config.yaml
qk_norm: false
bias: "none"
init_std_o: 0.00345
lr_head: 0.00756
Each number is 128 + 24 x the weight over its row's rms, rounded and kept within 0 to 255. Layers, rows and columns count from 0. Numbers have three digits each. The size before them is the row's rms in percent of the matrix's.

# layer 2 attention query, 192x192, rms 0.0952, rows 0-21, columns 64-127
115:140113125088150127124153153092106148158140139130154083123151075134135117139126136084107082148165150110175116144125160086103126138102140144147098098103148126134103104117160086094132165146125112
081:166121148115154085098150153114147102159183142121121135130148134135108103128087137091093124131136165152124129111118120113149075122133145155122126122111175137154127075107136109168089142129174085
082:164123151088136139137121143102097146143150136168174120136163138143161164124143153171082101162149128146143129132145161105105104112114124152191117082108158108139099115133156078107157104172138089
106:126131124098156179141198139109101146133135144174124120151149100133148102106158128115089126177167095150117133111104136125105153142098157135159107075090170102129113154127176105108154163161161078
088:094157184111122170134158136124094126144131085143094155178117065148141110099141126113151123173164085155150131158093151109090134122111143117145111104131160128136126143139181119097167133114127123
092:072131191122175153144118112154148116129129086101118142163118103125127145121150079106123165172135095156140116108108106134174126132110132083114131138150119154129128103138101152110145125128105125
100:170130108134130093146107117122155116109142113107092112113134182131115139134115149097164119091112195063142140137141112144130140131103122130119124177127094133154138132109101145162096110115087146
084:139146108139116131080113154142108167121081134154156106153117112129190116115114116153127100111125117107098161125155104128119120120098101115130102093125156126138135161175092112099127108163135178
091:140134127154139132123149127134164113128127134137116121127126097111127147088127131074127098192139120139116147148143138131125125148116137104122069120153075176115117127105121121095129124127145133
094:149123137139113138128178127128143111145158117105131161070125112167106135132133160142097134163134106138160121111144141083129120117190147151127120113108139144142128100144171154162153136125176123
092:168129103136109127107127135131147146092135161174151127132090132081137145094130128155091163107161128142126146142137116183115137123102127134113120133129099170088134135147112110102115106102127155
109:165132107118090109116130130110106131108127118158114110130141179122144149123122113130133130061149160104109118134146089149110111131091128106119126161147097107099148134138075139135123144124116153
100:122129115147142141088150152122140133087119144143154131148105081079139147091131113124167121151152137110132137134100131136139181125086114111136096098138103134090116125135158101103115112125118130
110:122112134163130132141130149134149142112137131112118100100094103138157138116149107129117164129113097116167122187129112172117116140194130121115145148115197171119114129126140129125112088082119132
105:098162095113126115150104124179152134126138167124162148172107103107135175097128131137058132102139088149147142123137102136145137145159121138130131154100136120117139189129108132100144140157089108
107:142111119104104123115157120121121130096099093145150175131143121066087115097125111125156109143125180097163153112060139119140139145093122111123100114146076121129098113108142103145113133122088114
104:122134120135113082162119122070105100107154120159125097111168124141154115137093152116138141163120133128155098128145117115120144142192124142153149148104164089127125132110157163155170089137136120
094:150148138098084100078117146103094161118141148119158141112127131131111098169145111095155101096098149137126156089114164126134125143089160137135126161116100114142157140150172097153131147138108124
109:134118146165083131089105111129143134168138168146117060132108140156151111170107125118061118128102096187103127166145133118101104101138167145134123157130142092109125137121132089102118117119167142
115:133105088134173105139156143123142107085120129186136160131137097139147118109112117124163111194108150113131108089136142158110136128121143109150137088151112141125111091088160139156114129150138155
084:150126147168168095122131162118120134112127121154158113137122105162138102154131111103179103161094122117118094136167163178121115138127163113123138137130149139125140092115145130148145109152185146
113:138148160143103105147160086086095129085104074121125150139146155129104085140122114106169099100113165079126149140098152123140153137100162126121150134138101107160121119140149127153183113142160113
# layer 2 attention key, 192x192, rms 0.0944, rows 0-20, columns 64-127
098:185161169160099109137082125104121139143159120113123109074137157102140127168147166121154121091096139131146109153158151141107105132125140158110125181104126131159145115110152116151139127140122126
083:122110104115161120097129159128134118114144133138121137132157138122127170086094119113101136128153188099127158113113127145175104171124115148093083146124137153119115157121100105107118168115103090
096:174135103101131120136159161139133141129138121095160143134165156103109114140156107173102113088103146156142098114126166131107105052130124134128172134154127067138150102150143116164127092159134105
099:115136085107142113119155120164143131108140144162149123129140111131174162120111141147141129159146173101107123088104105122112152137118140148166097125166128112149106115060140140089074201151093099
085:099147144118087141098132143161091138091109133102091123171087096137139111113126109105137136164155125119170119148138103119137105169137140084148073173112140142105109171112111153085096126099091123
092:128112121162156123072155153147148151106114131156153132127065164149163106128134105100136135162155112114120138091101147156123129132116125115146120127160095140115130084089122167106160140097133128
096:116150087126128110157136144129124161102132130122126160142133131112093138098145114130104133087112105113136153146160110187119125115099107133129179133097125154087185135175136122166128092140177183
083:139141121090110113145119116113114171145126130105129099119141134137169098128076121164088136122133121120158108186156080137102151157116123173162102133078118150153115135141124092120107124083116099
095:160123167160115131090134133151156151096111124099130142153119139136115135111140123109156147142114169132145138166149120156131134153115131097067062104141122195149132142112108126113105138118124108
094:141108112124158131145103148145155087130105131132118129159140144117132165128107090141131101151129122144118133095136154152129106106129117081110160158151078091102125133136093143152137100204150125
090:151126175129110141109128112131108156105135105103101152134171126145110164109134130110153142103090150133128115212160091130146164165093135122088098146102104196138109131137105130140114130116122131
102:152135141117103135154131106097103122148163126131120127118166139137089155132112151147127144106114144146122114179162084095128133137093133140110142123084128172133129136173107164183136136103163168
097:175154134085116144112138151131085190095122132130155152142092131093098140108145110148102128092114159155109144161118098128169099154069159125124138109102130164127141189148132078136144143129132139
107:147150114103161123098119151133138151131124144138129117149146100129127156130155116152135142112114111177133114142127123172100066103222143095116112124105165165149129141125108127144134141143100154
076:161129153144130122107145158079129176098113101160119140101122154117110144149121114112183133097105122130099133168151164158135132131131120117133199162148089133138147156151104155170166087150177144
116:116181140101106125107142148121070161143164140118120189129106127112106112128153079167142126112110156141129130141097158123115139158098116085144141098067106182113146157150136136178113117077122149
101:177103114131084121105160147109137140123071124095095120156161119149081104104132096100125062127118119123127133160112135152080117127221134131172095097127121133086126147125144132118108142106170140
101:061101159135166162120088101124105133115128155146114124090122100166133120162136113156131174117138096124146125120149128104160151149064068140132119135120139088105126081129123152116126073121115116
101:099062105127107147161127136116145145097117147138106129109131116099108145111116188128088156124138097143163144141141109127164120123145113113135126106137132078096139088117105137100126103136148108
110:127132134078114119147144152154084143129132124099129141158144124115113127088129093179113135146118140165129105131084120129119142112187118092166134086096125114138113207135125156138085146108141124
086:148122103089147132120149123140132120086072141132159155147135116101122117130115088191096144123107140172156092132097117127102119087148135157129125088148107086112109144140140137120119114136132128